Weights of a small GPT-style language model, trained from scratch on English Wikipedia.
Training: 120M tokens, 3657 steps.
Each number is 128 + 24 x the weight over its row's rms, rounded and kept within 0 to 255. Layers, rows and columns count from 0. The size above them is the row's rms in percent of the matrix's.

# layer 5 attention output (transposed), 128x128, rms 0.15, rows 58-63, columns 0-127
size [100 103 106 104 102 106]
[[129 103 152 134 113 134 156 109 136 142 130 147 147 128  86 143 146 163 102 139 151 154 126 138 148  87 117 156 146  96 109 143 142 127 139 113 106 129 145 146 141 110 136  71 150 162 141  87 154  80  70 173 111 124 123 182  75 136 122  96 117 115 143 104 110 130  75 104 143 108 143  98 108  87 147 104 123 146 102  98 131 134 126 125 107 104 107 118 120 121  98  97 119 145 141 152 123 168 135 124 122 116 114 105 158 155 104 156 147 131 120 102 134 110 117 107 147  87 102 122 137 161  73  66 124 131 107 129]
 [116 155 157 124 192 182 141 121 125 107 138 113 129 140 106 134  84 123 150 116  90 135  60 105 105 150 163 100 113 153 105 158 104 137 145 133 121 101 133  86 172  98 156 102 118 145 115 109 167 114 117 160 159 135 142 134 160 143  97 144 150 157 135 136 101 117 138 109  90 122 119 123 146 137 156 123 117 100 155 153 116 121 141 150 143 137 132 105 147 102  80 159 127 129  84 145 106 152 100 136 133 104 124 114  77 118 159 109  95 107 164 114 108 106 117 175 152 151 159 101 103 125 120 121 120 135 103 147]
 [122 126 149 130 106 116 112 145 127 162 111 186 132 117  46 112 118 146  82 127 141 152 155 105 138 119 131 154 125 169 104 117 115 106 120 131 166 106 108 119 123 146 123 135 103  86 119 137 113 116 111 129  78 133 132 122 149 150 140 163 133 129 148  89 152 137 177 131 110  83 128 153 128 156 120 104  77 171 136 136 115 125 164 114 140 116 165  98 145 124  84 159 112 121  60 142 142 118 110 134 104 114 125  88 116 160 185 146 111 116 148  99 150 150 124 130 141 152 145 124 160 128 128 131 126  95 132 107]
 [106 150 166 111 155 163 102 143 140 114 102 114 108 137  98 118 147 121 107 122 138 107 154 126 136 141 116 138 147 123 123 151 131 120  92 157 112 167 123 125 148 135 126  85 149 146 133 151 117  83 125 166 141 103  66 124 131 159 142  93 133 115 129 115 136  85 168 147 107 138 119 157 123 134 123  99 111 138 114 167 139 108 147  92 145 101 107 109 136 157 116 114 115 133 181 140 120 136 162  95 109 126 136 145 158 136 166 120 142  86  82 135 112 129 188 147 142 123 135 151  81  73 188 133 172 141 111 101]
 [141 143 114 111 162  85 139 107 139 112 142 117 152 152 118  98 162 149 137 159 107 134 123 134 112 123 146 115  98 164 140 166 114  55 117 146 118 114 145 127 140 147  97  92 120 128  98 119 109 102 145 109 128 138  90 121 134 117 103 130 135 146 146 133 128 172 111 140 127  99 125  96  78  79  92 174  97 166 148 111 139 109 155 149 179  93 114  83 177 142 164 109 106 147 140 138 124 139 150 131 118 117 148 131 120 172 101  90  95 109 131 197 117 125 126 121 126  98 124 104 133 122 135 143 159 125 130 128]
 [121 141 120  92 117 178 110 125 187 101 148 110 160 124  95  97 126  86 129 130 164 155 112 154 120 139 113 137 129 126 153 122 141 128 126 126 121  91 109 101 114 126 115  60 149 108  62 125 138 117 109 102 130  89 111 168 126  93 195 128 102 136 114 129 165 113 164 124 144 141  71 130 125 136  80 120 126 114 121 154  86 175  90 108 150 117 117 114 143 111 139 134 148 124  86 110 142 156 115 129 159 146 113 155 120 117 118 142 167 138  96 106 146 102 131 130 124 134 155  96  96 131 130 125 133 122 126 140]]
# layer 5 attention value, 128x128, rms 0.109, rows 59-63, columns 0-127
size [110 106 102 100  98]
[[124 123 141 113 122 176 137 127 101 142 135 102 101 172 122 141  63 149 138 104 198 163 155 134 104 102  88 143 129 107 166 119 159 123 132 141 158  75 134 134 130 143 158 122 122 121  93 153 119 103 133 113 119  81 141 138 117 144 137 123  93 153 161 145 115 106 147 109  84 125 132 118 125 145 120 105 114 147 115 142 112 113  88 119 100 149 142  78 139 167 117 117 118 115 118  79 123 120 191 103 120 142 123 162 109 161 103 125 133 159 129 131 180 118 128  92 137 113  97  94 101 107 132 130 139 153 121 137]
 [116  87  94  93 132 131 115 137 110 129 125 102  97 111 193 128 179 139 131 145 153 146 138 129 125 133 141 149 109 130 144 146 175 114 140 145  99 152 124 156 112 154 148 180 154 162 174 125 122 145 105 114 188 126 137 133 119  93 102  91 130 102 143 144  84 110  98 167  93 138 125 140 141 119 155 112 131 132 119 117 126 115 116 139 144  94 131 154 187 114  90 133 145 164 100 156 146 115 127 123 132 124  95 111 130 113 129 103  86 156  67 144 137 126 137 165 143 106 149 114 100 155 169 107 137 114 118 146]
 [121 146 107  97 125 150 142 100 141 170 170 121 132 110 104 140  90 156 146 148 135 115 155 112 135 155 155 162 154 152  95  89  98 111  86 110 172 161 161  54 123 151 142 139 134 107 107 122 132 130 128 105 132 157 161 150  62 149 111 165 119 125 138 160  93 125 141 130 117 110 149 102 106 131 105 149 141 119 126 121  96 121 135 141 171 120 178 109 172  81 140 135 114 121 115 173 139  90 136 146 126 161 107 155 137 122 100 142 115 153 148 150 129 158 138 114 103 109  92 117 121 144 116 131 131 102 119 143]
 [132 122 120 125 145 139 126 158 174 157  94 114 116 124 122  65  57 120 106 150 118  95 157 130 131 152 100 135 117 153 134  97 120 115 157 134 165 157  69 121 119 122 127 143 100 129 141  97 125 127 146 119 127 116 168 153 165 134 144 147 155 149 121 104 130 101 113 105 140 135 110 139 112 183 126 139 133  60 106 100 106 106 119 146  68 119 140 127 121  98 104 177 156 134 115 135 100 164 134 150 151 122 105  84 136 120 121 141 142 153 166 146 122 109 131  91 145 100 136  91 140 113 105 148 124 128  93 121]
 [144 139 153 102 160 139 153 141 106 134 107 132 102 104 169 133 143 149 166  94  79 146 126  88 132 155 125 101 136 131 139 146 153 161  91 127  86 163 130 145 145 139 124 139  89 162 159 145 147 110 129 152  99 150 163 170 144 141 157 135 173 118 133 159  93 138  91 121  91 110 145 149 119 125 169 106 147 109 124 119 124 122 125 133 171  74 111 107 170 152 165 103  68 134 133 110 169 147 158 137 137 121 111 120 112 180 107 140 107 126 113 137 132 123 169 101 113 129  99 136 160 113 116 112 120 109 138 122]]